{
  "n_layer": 13,
  "d_model": 96,
  "n_head": 2,
  "n_kv_head": 2,
  "head_dim": 64,
  "d_mlp": 512,
  "vocab_size": 2048,
  "activation": "xielu",
  "norm": "rmsnorm",
  "norm_place": "peri",
  "norm_eps": 1e-05,
  "positions": "alibi",
  "qk_norm": true,
  "attn_scale": 0.125,
  "bias": "qkv",
  "tie_embeddings": false,
  "parallel_block": false,
  "extras": ["local attention windows", "gated attention", "a norm on each head", "value residuals", "a smear gate", "an embedding shortcut", "learned residual scales", "skips across layers", "capped logits"],
  "init": "normal",
  "init_std_qkv": 0.0709,
  "init_std_o": 0.012,
  "init_std_up": 0.0709,
  "init_std_down": 0.00602,
  "optimizer": "muon_variant",
  "lr": 0.00918,
  "beta1": 0.95,
  "weight_decay": 0.043,
  "lr_head": 0.00649,
  "warmup_steps": 0,
  "schedule": "cos",
  "final_lr_fraction": 0.1,
  "batch_tokens": [8192, 16384, 32768],
  "seq_len": 768,
  "doc_mask": true,
  "train_tokens": 82200000,
  "steps": 5256,
  "dataset": "wikipedia_en"
}
Each number is 200 + 40 x the weight over its row's rms, rounded and kept within 0 to 999. Layers, rows and columns count from 0. The size before them is the row's rms in percent of the matrix's.

# up: layer 7 MLP up, 512x96, rms 0.233, rows 503-511, columns 0-47
# down: layer 7 MLP down (transposed), 512x96, rms 0.0978, rows 503-511, columns 0-47
up503,111,184,209,221,132,141,187,200,168,224,233,233,225,207,138,221,153,152,239,187,161,256,130,238,200,206,240,218,218,275,218,297,278,182,218,157,220,211,222,198,211,241,191,243,213,235,156,196,217
down503,091,235,204,203,226,202,199,183,233,159,261,213,288,112,238,222,228,174,194,242,246,280,246,204,224,153,216,231,228,104,187,154,232,177,213,208,211,192,167,157,207,178,234,192,211,229,151,209,279
up504,099,193,152,190,190,197,179,214,230,211,156,223,230,136,199,249,174,208,206,153,163,229,199,143,167,299,134,214,195,144,217,169,183,204,159,183,247,201,160,125,121,180,198,204,170,142,190,163,216
down504,098,197,188,140,205,274,173,251,198,147,267,181,213,224,174,208,156,202,191,254,249,220,195,108,235,167,120,173,208,200,254,168,158,106,161,214,236,120,206,192,215,206,250,201,223,178,198,160,189
up505,104,223,182,156,192,204,187,112,177,241,188,197,170,174,236,271,186,223,153,218,210,118,183,93,221,188,213,160,232,189,191,217,250,246,122,263,192,162,159,123,207,159,148,193,191,182,254,192,229
down505,091,161,139,277,217,224,211,213,225,163,251,239,213,99,177,262,173,204,279,273,267,234,239,296,183,160,173,220,220,165,143,248,256,154,203,257,196,278,191,130,283,181,318,199,197,185,166,201,159
up506,103,235,94,142,216,249,196,173,210,188,185,211,255,165,199,141,283,178,161,189,245,160,192,218,212,233,226,202,221,248,234,148,184,201,238,244,143,174,175,170,221,178,123,229,270,192,203,297,229
down506,087,229,212,143,163,209,159,255,189,164,254,257,225,182,258,215,248,211,102,247,267,117,196,196,177,160,216,144,143,169,212,155,155,217,168,219,208,245,234,251,205,160,267,228,200,182,178,198,213
up507,101,166,216,187,214,282,179,123,164,224,209,174,195,161,213,241,144,223,211,224,143,156,143,226,156,168,185,228,192,160,153,234,139,181,233,148,216,206,238,194,154,211,138,191,219,239,303,181,198
down507,107,185,201,150,202,174,203,307,229,206,119,217,200,198,190,148,190,197,126,158,205,146,210,176,227,163,199,164,156,96,257,200,212,186,256,191,211,184,90,209,162,220,254,153,172,203,235,183,241
up508,113,257,240,179,246,194,234,120,154,49,218,177,153,221,181,182,262,155,198,176,143,259,281,185,198,173,242,213,182,248,222,158,138,207,154,184,179,209,184,249,252,230,185,87,249,249,177,217,214
down508,131,209,265,235,193,115,181,223,148,151,216,249,257,165,247,269,199,116,163,227,168,237,211,226,234,195,106,135,208,184,163,124,135,223,220,141,168,190,170,219,173,235,211,149,185,218,241,217,220
up509,103,175,214,226,247,241,277,129,159,167,155,248,252,197,225,193,127,149,202,163,222,206,225,115,262,205,210,230,223,187,178,223,214,219,268,222,168,211,221,172,163,197,194,187,196,139,207,169,225
down509,083,238,209,286,236,229,221,181,202,123,211,169,217,169,214,174,195,149,181,177,175,194,242,178,193,236,187,235,217,131,182,219,146,221,172,161,216,206,243,142,162,166,211,246,188,216,291,245,134
up510,097,148,215,180,238,254,190,175,146,243,230,192,247,147,157,198,206,166,230,218,154,223,233,125,178,222,191,190,129,222,197,123,209,171,200,210,254,248,155,269,203,191,141,157,212,173,230,146,182
down510,095,198,162,223,218,270,240,203,160,198,264,215,249,189,199,135,194,239,202,182,198,173,176,194,189,194,212,239,255,182,222,267,141,116,216,256,149,120,180,293,231,174,255,244,187,189,192,216,91
up511,103,255,169,200,197,182,228,183,257,158,146,218,125,253,131,165,243,184,187,235,254,147,125,240,174,166,257,202,226,193,211,207,163,160,202,183,214,237,207,222,256,260,175,255,182,198,164,238,234
down511,094,156,144,226,210,234,149,201,150,194,165,214,268,284,184,168,226,185,228,151,187,212,246,177,228,232,171,153,206,268,110,152,191,268,274,181,185,219,201,238,205,258,202,232,168,255,140,222,205